config.toml
n_layer = 8
d_model = 128
n_head = 4
n_kv_head = 2
head_dim = 32
d_mlp = 320
vocab_size = 4096
activation = "swiglu"
norm = "rmsnorm"
norm_place = "pre"
norm_eps = 1e-05
positions = "rope"
rope_base = 10000.0
rope_fraction = 1.0
qk_norm = false
attn_scale = 0.177
bias = "qkv"
tie_embeddings = true
parallel_block = false
init = "normal"
init_std_qkv = 0.0279
init_std_o = 0.0279
init_std_up = 0.0279
init_std_down = 0.0
optimizer = "soap_variant"
lr = 0.00765
lr_mult_qkv = 0.7
lr_mult_up = 0.835
beta1 = 0.95
beta2 = 0.99
lr_head = 0.0106
grad_clip = 0.5
warmup_steps = 200
schedule = "wsd"
decay_fraction = 0.756
decay_shape = "linear"
final_lr_fraction = 0.1
batch_tokens = 32768
seq_len = 384
doc_mask = true
train_tokens = 126600000
steps = 3864
dataset = "wikipedia_en"
Each number is 128 + 24 x the weight over its row's rms, rounded and kept within 0 to 255. Layers, rows and columns count from 0. Numbers have three digits each. The size before them is the row's rms in percent of the matrix's.

# layer 2 MLP gate, 320x128, rms 0.148, rows 272-319, columns 64-127
087:144158082101144191123107105156077150126157139144119156126120127088178123122156096071126088130079147176111090162151111111127108158135162110114146131161107124150149124150141124147117156145141142
100:112130142139142121143160120122103112117098128111117079117089152118116140108148140112115124142136134131095141161158181172094154122133137105154171116115113154124119082199155088100159091139147122
095:105135107133151147132130102117126152155169088152155117112104087149142155136084140107117099096132114125093152149127154131089166096127148112134151179143079129125148101162105089124127139173153116
107:133149141129149105103156127126183110166178093111124095119127103147152110125130160108103149129113123115137140137138157163131153135142101093158136143146120148135186091133136098136165116121124124
107:157129108136129143149112087136063117171128143123109156103100106135123163114131147107124121119128153100169100154104139157149109130110102132131143185118153140140095143159118135114131144123126119
101:113115151098182174108175153148161154154129169106144126139120130166104142138164139150120129157167174092093143132131127124100131114154117136131139104183141113155106090114132094120134134117115102
113:156146173136123129115123097130160176117160118131166095126119119148140138108111124132176129135162198119155122119130111130113104106145104077150125138077119130124096087106129110161118136164161125
106:106134122116052128132143172099117126169133086126136131088110147121098152144144117128139148137096114125144064169121100167120149115174078136060170134126158141158130130104108176145108119101075123
089:158142122143128149139111120142141088098144071081163119103170089149101142113127124145149160171135131141158109128146142145146163106138103159129122149104098107109106110151113101166146096116112117
120:132141116115133162140167164115108133155160125177146126099145140141115167133124069158123123102106126163092128189109109168143124136162138152152174134103162091153133084151113120144131113124074099
104:157128104112103098075117103148127151151093125146133156112127138151131125098130097126150140112076194128166133119139141130137157127124132140115108129145135125128122133153107136078182114100130124
107:156115140127137094118131143150176138138138155142135134109161106146172131136128087118169180189114128104080132142145116108143125101184129148115089115113111177134090074095162128112097150146136161
080:160146148133125123078152146103136122132112160142162147156154137114134112159143100135134147105173169133134092132138144121132201125110107117064127130144109130139166121129132177107122175132104144
080:105149117112110134120144125111128155119171102144105127151129132131135152135112157121144116122129123176126077120122096139088137156187147133118151086118090100152161112141145127114134118124150128
112:125185134160097169156155136112103126166161085131110137103109092122161140105160149144121121149126146106140140119171116141126131172108087130160128126115121146114105111121084076142139153128123125
097:157121093121152089089141130107130165110132138092135126079149101171161122100131124164110135159104165140160128118122161132132129145150170108134103157135095119114130122139166124132138120139126098
110:122148130085115133085158164128140188154157118122132093124164131112119137100141136160106143178123146087135146147147141127115111091141126108159122108184090110140125137125156162133174100139148157
081:110129120117135123096128143113133120137140124157106097112103121168128125118124110130159094142144131141124135125116154123128158097131135152119146161098151146136146152146132155153164179141121107
110:134134103151095116145113150138118154099120070168104154129135135107111150145087116152129126166160142119125121113086149132090117134145155137123119160166100143080124129136138137120128156138134073
082:129156135119143133132121127148140103162145114141119141153140143072116150100145131148072121179139134079122102100093112123151120132129150119106129143141120168140108137160137113119155119137093127
096:143109101142140124136062082142146081151125133134178149125112152146151147107124133139181106124104142107089075136107135117114133118131124130095091121133150120110079114128154142136149173123105122
103:166152125090123141117177130146170129156138182154102142109135148097145096112143110157129109156163127122115156126093141120121125120139083173123147131110129142171132121114146131096113140172104092
107:121142142127154155108101142111125126105109151121114129134155168139137100121111167095105121093089171099123134129165158106150124140146103126119144129095147146128113108124117071175124123072128115
103:103120145109113127107127164111139130136157125124151158106145113157092106096096107138122173141133183105097091137143141116102139145118101182159175114137126133121093118141099137093115143121152137
098:111125141126102121122132132156174151144160093105147164089136100140121137147084131053160119115143181123105106172103107138153139158123129117156157129112102120120140097151143107075158152123074116
107:161150151143128128095126170117133146126151140114099179099136125118156154077141143111107121144133179170154106116168154144114125134144136166133150164130084126137112150148144117136172103177143161
124:111136167056138178165140185142136145155125167144147128121140124121088126110117119111142097130116108099123109126092154149139123100127144135105140127122135142124134137114094135115145073141114098
096:202136123129101140153087120167131117141128124127101163106108085122124140157123132132125140145120151147104144118101124132098141131171114156141093135119174150103134147135106142128107108112088153
105:113155092119094112085134126106118102127135053142156124139132143132091159133110077121148116080124119114137121147176151106133144142177131122107153125083113091148117126131119157129179120139143132
083:093173156149100194067165152195153135121149139108169143111126097112093142116098069158152129125102196153116120129129128120132143140095151136139163120159136133142134119127130087107124119132078138
112:142112176076096157173135133121153132154108191130143125130144156149119194159138152123106140152141098142119133142147125145149131129135102092157111146118082103117120127142145143135137142186166136
100:107089128114116103165140138155127119146131153139113110144090132156115116124100144162174201136110127130145085130144165132158160127142140111156127167101095149114100128169128167140122137102087121
111:145123115097121133133141119165148176110120136121126101111136096118144114145099110108132092204156106145115124156146120168169166145128151104085117153151105134124127129113128163105170097128172136
106:137148122100172107123115097116138110178107108129155132109180137121122167090131135101136133132080133089140097137144113168113098128091121135096136168142131135111123079116162130091099154171119147
111:124136128146136139111083122132099109119139143139074111136144110098142124094097140088157178124125123151132077111131148133173157163118119140161107153137160115132130087155095137100127132165106130
103:154128131144121144106129165114093112116141154138105134111158137101066154103151082108176153079143132122120122123115149115137117125115107125118144131131116139130142122157167143104094085114096119
084:126110116133096123142089104139112155131137109081114166105094122102099128110146134141130142128132126113133045140128109148105074113111165118122127129100172132085117119100140141106113076174122101
090:098119132133089121126156123144146108105120114100121141101145113164107139128112107165185092117129160121130116114086142091123147144125092122151115121125147115138123114141127114160111113099143140
111:098156133085166169116159093107167136125151152178143139112133105161126143126126130100093130163118147124102109109137116139113153129170164112119134147131122122123095153105106143107194112178140091
090:159141126130073171157136140168152134124103117185118141173207133169113118155120104102095114136107129096131102130110117168131104150127118121093097121095115105131111128156129150116144114114106093
113:148147129130107132106149144135128147149087127103080149105131126093104170118149150141108145155140108143124112141172117102088145133142112150075111132122072115149115132115143183133142169146107175
096:118105150138124124144095114097156145141158147133109149121148141116128102126105154169102125087188152144076088128165147130123084098116150097110142148157145135174160136153113161169144113111155155
107:118132118181089139175139122177107160124133131150149086091142115116134107153106100121114126155126136105107143092094085135151113138155109120115161146128140160177120132112127140115121132123122148
104:131150123145141146095127149133106133151154176148116152111170173147140130097110154105167137127139157113139120136153135126114098131144099118147136128114098135135136126147115104153165097076189144
085:162145114149171095149120110142091153162093141137126141133098119119141168089144119192104138145145121156165120140120125127166122083140114112087130111106145118091161132127169097128093127128149088
101:073088121157138148123104165139152096168174120131116109127144143118137091124160112129084113130097136098128152141154164139153116133148159113096113119102118129131163105133098157125176115127115122
083:132135149141155129115124107153102100173152083120105132131122131122125107108118131149127142150150115038146142175092127169153118146110153121115105111153089121124114151139118122129116081090111134
102:137124137131105146126111116189154116113124146065108084122118192105116128095083140074145125110106143091126113172124118126171122127151105130142142164122131127105113149089140122154133118152160138
# layer 2 MLP up, 320x128, rms 0.146, rows 272-319, columns 64-127
092:119108138136132061133150115105168114111103123142136083139130121137121113104138125108147148141173116106107139111117106121123071133130133141128158149144142129083140137124123121080155133141153152
096:143107090134118126123129111105127096182102105142144095134117129167096127166117118120157115109145086110157131144104123131134107139163115106118164135142142103090134111136117086129171158124103125
099:118127086125154135090127120127152114142110148149122109193110144100154101122145140129134126154144134125159145104122103121150160146130109125117066109106119126110100144110126159149156101125126090
105:096154118136146115109120106121082141124121113202092169170154141106110112160114114155139113150124156138141146137128105134114096144130100154113096131099171115146157130168130160098134087149124135
104:135139179110129136147119110132167157098106123137151160159134089110089134148059103141150116069130150126076128157166134146089132135102120142120104125113118092086155168085109147139136139126146116
098:161121127106115149120108103110092125132152124141103144147153166127116123150158106119118127071153189140164108146138147135112142119108100093148111122089135110181150146141133115092188125126077164
098:119128117092112110116117135118140068158135125154103144107110095129086103144093117128125159092135118167133111130162130148101134104130100139155152149186103155141108125148080136130125119102101188
112:143129099119092144136122106143092088126135105137134102168101136135102103129138090106177144109112132169116120175137115101105120104128134134111158113106113125067127141155114096104153164129168134
103:134139122086151085128126088119103122134091147092122122092162068161135100135154147136170130135140127189141144108117107159115115124111129156154134138120135137086124126077136132140140127157070145
105:136113095110144163128098149137161103142098119155120108164100130110166130135149069105081150126114184158149166115091113060093100109145106088124095120144143108122097106081083181105158139126123141
102:117119123137158136121123084145139139140107101120121088085130122140147115109113100137179121095086147078120150125108121122154172168126143180107140080134066125126145136122138144149141107125126110
102:087163137121119100117118143098094129185143137126136122146154179117132114095127118161110095126151123118118101091136137135122117160165118125137066137110133122117110147159106149126122100115140134
092:152116130115121158146157104143128155132136087129155088135133175127136156163079138164129126124116098155159144138138096132139133118146165122159150111135154158139161071140091113161091108115119153
093:163109136145148111121148109100150110127139119142152119084132127153176125117134136096093174084120133097160116160107141132145143143084105149138100158135152072101107121139129143161118089078124137
111:141141176081140134098110096166112123118068140119154132130092137105118147120142148112154106116140094085121106147101153130137137097137174102077140159126107124141121153153162111104138095123122107
101:147122152140097130151143154150107144144113109116111090167117153164143104126101063118171115151088144082118116135108184085133116111106159124143129149072130102126153126104162121147120118169130134
105:102140130137108158107140129115119106144142198132115105122137133132122127134095099132141137142148138111138113102145132097116119084100134153132107144184139098140117114129143143195093169106122137
092:111166124121128127149099112148173147124149125190134110113109153106110124094147159118137155153113153131124126145100122148163109106152132112123123147089170100100139132098147101093130092128120083
107:124115142150073121149152127113127156144143115142119149135143186128125179151120132122137110152105089130123139098098136142134069096136114148130079145121115141089127129107103174149157102093137134
095:103133133147133147097123152146119108119135141135158153092104103130136104149139111150157149073159169143136166142161145140113117113120146097154127157127105113123123134123115097127134106133071162
104:110129153087121093133146129130120120129099141133132091149177126124123098099116072129096187142111121098119117122141114115108101153112113124079153105134082108101134096104080142152117108145098090
111:171118128121099102158136119141140132122136133157144133138122137117086084123123154090136112114100080137119132170107154093142149104152126165096168122145137172123158100178132117165116120117133096
104:090151146153126117140128122144117120138132128155149125140155091129141104109112143143074170127145096123110077143107086131138141149171143086115151157152122127156149114105122168093135151115145129
099:111141167091123156150154113116092145124117172094160160104141147123150121132142166118149108100145163179135093124093163137145083130148159105128120166092182135153084103141138115158115129122132134
099:107103159196169140120126117144125106109119126108097142140152164135125149115137127124148134083133125146120184123132145142089127125125172111077137108108107149109137126151131132123107158094112166
098:142108150131163111116139107142127158091155129130092173056126133095141150098142152139108114079117120078107117109114119122134130146154106122094115154171159114121109155104134078157124111118101107
105:108099113138103130130177134140122082121135149107104121120132127151138155130127084082128169145121123175144160094138125112172116072133142116163079110143116150103115150116092128158125117111078131
094:163149134139101138117121124136086109118131112157097130144063115141132158140088173116118169137111125124119108102119173102099166093135127148126102140134142141111126140105096125131089137130131161
101:148181142134113124119087120119107161123189147165169114162151141101109148167111063102136152100125122129112164142104145145135107153163112119120148143157132145162132123116127108133113108139138157
093:095152121124116145135097128113150156133126108143110126101146120133116087116111097121137115125135146061136091142120138115136153168153151160121141133163117038170124103155101106125110122156173105
113:133125135077111138139143089102124127121102116080130091156085157120062142134185183136111119086090113178135118106130167128115135106180124124134134142139119125104117137108108100145165124112129134
101:145132134125126076158115129118140116164161136149117108130080102149121138107154103122149162117146150128129078078174146110112109116086138075135109153154144156142122143135121203122105137103123109
102:143204169090186104133142105132099115147154142128103115122121110054107117087133126153157120132130151110079135095130141110182137098100150101130129144098109138132121131145132114124130104099106093
103:132096140135064128118135130108120094150128116114131130121144127128164179159146122148125097145099070143149097129123145144132141159068095128136138174166130131132086110162118108120120124132158139
103:084127108156136156116112128159119157140114080115094099102144122114140175126102128106159139089129126104143136160106146154090129102104112130112129154165124138117111142068151140176095147144134117
102:123138140136151099136139102125156137128098133128128171149080152147126149144107133117139144096096102142134136086092166048142130139162083167148063134118153160104110181146128199139118133134131160
086:147074098151098130103119144083132100099103105149106125135146129138165144092170137116166118113149146126099079098109123153106141118091151117131125069115158110111097144133118137109130103166136163
098:151124113128158117149117106167159136110153140108175172167133150134174135153112159133081117118124113130145141091171109125103154132107146149149126117126149089138108112105138149090133091141119092
106:123126130136177111109168139098204129157128150169152138112130118104161121160135102086148137074086091156143117112175128134124108119137140123107137080164115120148137129132135137098098148160129114
099:121081137089126138063125152113138118127192133130128120081123131138137161120147140131149088119149104108144148134148073129130169145131131161126171123132130115138120189147117092122122101113142179
103:096115109131079127122143103172105143101125128130154167133119149122075127110112170093166123130137101140146093082124144097127118115098115127090149185152139151157109137130097115142137131089124133
101:164140129100134117151145119174136150115113160120134120138136131138163099112121089109152113145099104159197108133105128141096110146166071175112109115104120101107131142125127115120102146145111122
107:102123135069141132090092107121157090131140166126113127134139158166120136111116140159134109141097124125113095121149156127112154189145129145126155124145160104102164094142117100154139127127119117
098:123136113094103130161128102165152131159131119103149117125066068131147162120147106127110135146138122118101099096116148128142118091124107114080102167151190143116137123161122136106121125174136130
088:123141155115123161102137134161094141157117137125146150136104123108063079196107112121117158126093089148145119148129135119080123114136114145134111154110125116154146125134091158136166115159132156
101:165098149159091136122124091115152091146112119117155130102175136157126090077139108094109129132133141122146168164148106102117139091112170128140097116127162154108093118147148125125145143114097112
092:143140139165116090130150132127088126118130140144130123141141117092110134124082092121080162147121095106167112157128131137130116099122161156107139105152145142089127110116159142104128100094139111
099:146151126110136086103139097123145116152127111111113139085155154131125144127101152128139118138098133089089116120124089101168140083139110136123134201148124133102149146090133119133100155144108117
# layer 2 MLP down (transposed), 320x128, rms 0.169, rows 272-319, columns 64-127
092:116133117129154105142112099097135089083108096150129126091136134109145076138091153132132145126130143129127138119139173164131100132137117105106126109144149116121100132073122142082162147141109090
100:085142126111139108111172094122079150100144152144134143130120133098108114133127136118089139110118108066125144124108155180110130116152122130156152147143171149153183115158102116133125137141142135
096:125105120127093143147124128127155135134102140112079108115130123131122143141116124104124117125130152157082070131122124131128152116106117119138102034156114150159142098124144105099100133167118095
100:134113133147109129133122125113149160124110185090120139079154179111081156130070126138137136106164144169117111100127114165104137149120135141074113116131132108119104145139143143095108074137080141
105:155114150119147131175113087140143107052097107143139140131135123092139104157144110145119120131151152105113166149126104121120139123115139132117094116122120128104124140103129138114136098088114129
103:089126104141114133102130145115161136116105146111090143135133125116104140097163143175154148120117156134086078113110116126130148169168145122116127103119152118112124104094185136120122128121106107
099:115153135092158121127136133140183113157143145126147173167152130128104107130109202134101165104132138122163122141142120152086130135110108139144129147121122125128098139154068154122148146105115121
106:146097143141103129132144122152116082144169098130145150179134143169108118133123103140128199134123141138161126116155150101135123128150157105126110096052129146104102119183145092132109142148152173
101:158107182126114115105159116132149120083114120103154090084138143130146139131156135136140106157133121122161156114095145092100129128138121153132141188133120141127126153116145138125105107129155147
102:153105094185151147141131146132095084124128130166104151184153102153128124133120076125141113107099142106109105121118180112111123124143110151138157097148123141145139100137158109106159138139172132
107:122143116115149147119164122136133131162150103093139128120106109091158127129122116147106107129097102146146106107120114175099094123142119130105129112159110116124122210136134139118109087124104085
107:133138117165117112130145120153096151151141134134118102128140168116158129178118117123106131151164106120106128099151164089116148138148143121078154108115131120100143136114151113147106202152129129
085:129156100130152109142122145091126126129117079112068115112112128136155129099104162140105129141126132131147126114122129192138119075190142128152146142085131109135116177096124113172172131147113098
095:146085146121111092178166111147151115171141116173127130123109111124154130121168065126116142116114152134121071151137169158121101125085111119132117113140200135144126139124138089104190118109166131
104:116105081116141131137118157091099153131118134142117095147134153128091137171128135125156130126137146099142108112119127108101115110116110151069155076170132132143163190172125131102099141099115095
099:168130141157102135130163165104115121124108149063141095155162137138117144108122143138143135150139118129117128109101116127112127101139151127087131139129115146129154137140170099130135085147107111
110:153134119110147100087098152149111106152142140140081126156139136131144113158114161132090162127114096137134132126129107116116140104131086142151151142128154121146120136162114088146123175156096170
089:106124146147141105115167119132095135121130136107157134156136131151094139118143085140133102119129102126145129104140117168119130168117101127121121083174120149156099112119145153079061135130109173
106:068159127140094162077153121177109100146144132166117132091115133134117097164119143099130118105138151149144126097161111094147158139184125158149118113174106131165124148141156099086116170129125102
093:127081125121091107177176133098162127175151161144108117107141146141088162110139117182156144116127164142126137191148148115130139119129109155112144135157172133076143092119117137079133126138132096
105:123152150135158096108149105106102153139140140168111100125144158162117054120121085155144120140117126116160119082153148146115093147118101114146127130141071112095115115100088165131105116134090078
111:096151117124133154151158139164084138171148178106094116090117137136165139179115109126121127091125154106126154147134152171134159158078111159099115163128113127147111122143123126140103129117141142
106:131161114158138138136118110099091145146123127124129188106167092153141089125114183124149118124129104132147100159142122170148139156100119139114132153142163150144140138121068108038084141146126171
097:073109156142122145127194138130097131077111138188167140152141148096132094109103130119125162091136145122105156115120161140152114144143132096113138141129138176119117095103118173103169117091125133
098:095108108195197123154131118152115098092096121161114120118163141096156120149106134136114105122080160116120175126107162140116142106164131141126097128114104134137160131122140168164146133156139146
109:126151103092147156108080149113128156127128119167128122129103140113093153133130121163134100133121114132082097155110143092124134147107190116123127145132160124140143098153120153098168135112138121
106:128150091194128156117130112136122129108129137146089114161138080118140131111136150117096154124122158130085095151159121148150178140114135133098122134107150143166134136107128118114151147163054130
095:161132117138126135088095152122072156112158136163147153197131138118115135126127155081138120136122145133093133101123133107127129141118101099110124155160133131107100084144145149131106158167180126
101:140135119145126155107107128140129113166132099124162131119136127145163124172085110121127132116133151119112164127157143103141101159168135136148088117137134120107118100160120110112137130112111134
091:152138141096137158099139132164138161136137144072162161158166071148111168128121100140144128138163104141093166158111130168147139125079147122114163160100127130102126128146114136121123136111114149
112:133112117104064143113103132125115103144113146110110143135133176135172159184121120135127098133120096141160139145109122166136139138140099105120110170136103103128143144096160127161112135154112167
100:110128101121068142102142139156125095116123152138138150149139130154115125125061158127136139132115144130117111152138137137140151130143115151105139156142131116144130107119148149086130175114127103
108:125138137138128136074119113094091091116137163103113142105101107115139161125145138121148107092126088120094058123116136095111118158101086164166122092099161110149133143139134143129136114151085117
103:130142089130132081141128131152091145112126126158140092120134144133122087195158109126090121171120091153128092089106131131119132124134101129106132150084080154127080130153100095130129118118119145
103:150172127084112139099127132133165123142100101129113126158162133156141141138142082177125132141099112128097082128120144156155122175107115112179118085131098165164126103121101082145099132117170120
108:171116134100149142164182090141164096113133124112111160114116098089156085079116127154130169115135119161142163161176093110118149115108116095119146154126113097157137151134102112101099137144130127
081:145125145108154146142171138138124169136139135118152166143141105166135174139119132090142140123141127126113196146156138098141136137132157141133143198139101156110137116158121132131125141119158118
090:119139165130136126147143105126128113119105097156092132153136140103135158121122134136141131099155117109132092132145167146147111143105149144159153116154149129128142096120140079136145140147161104
101:108120138126115111112106099121124175112141114162174145135145126155143147108144158136135161124120138118157113117182135098107097169199148101162103139146125134122114104108118137131180079126166126
096:137133197128132115151128135143151143125137090102128148132141119127111106105101126157128132121158148102129102121123109142142113090119161112105144078129154137142122103101125153145168114126147136
106:148145118113157117157115121088136099144112138129147158146133124149120119143135127121145127083104124149113128110113156145124126162133148118122131133147176101140114116149125137100104113164116156
092:150117105097102135149146099093165094122125131087110126144170143107142115090095180171124144092151118141097098142127082117155092116090105094096113129098129090139132133119131111134139114162157148
101:132103149124125100108132129133187139170142142086103135166113140073116135126104137141129147109132162110175146126121119146104101100117139173128142138163121090126124186120106206116105105119130090
101:133087131181121120107122128095110152154120113144154126112152122120162121159107145163127120119114208133155148126133137137152118148112141154123140090156166101163139128158106083148120132100153164
089:106105136154132094148127123128136100140119156098153154134120146122123155112131148148185182146123143111162121133125137146101096121171107135113102098131117158126131150102088088120128105141161091
098:135156126123108140107170136145127087185144147131097115169146103170101121099107131124135141132135135115119158114109091138173090162139153127096138127113141107101168099162110138137148131136130120
095:107135195091149130105138134135154120160164133136151115095122115106111118132167115086123140146124119105159143102145132126108118148140115150138146132135126162114147159148128126120111137163130164
094:122124109110168139098110115172164083131137096145148112132135111165144130135158110107135178098131080122185178174110103141113116130146162119152141175101154143177109129130129134125129144117140145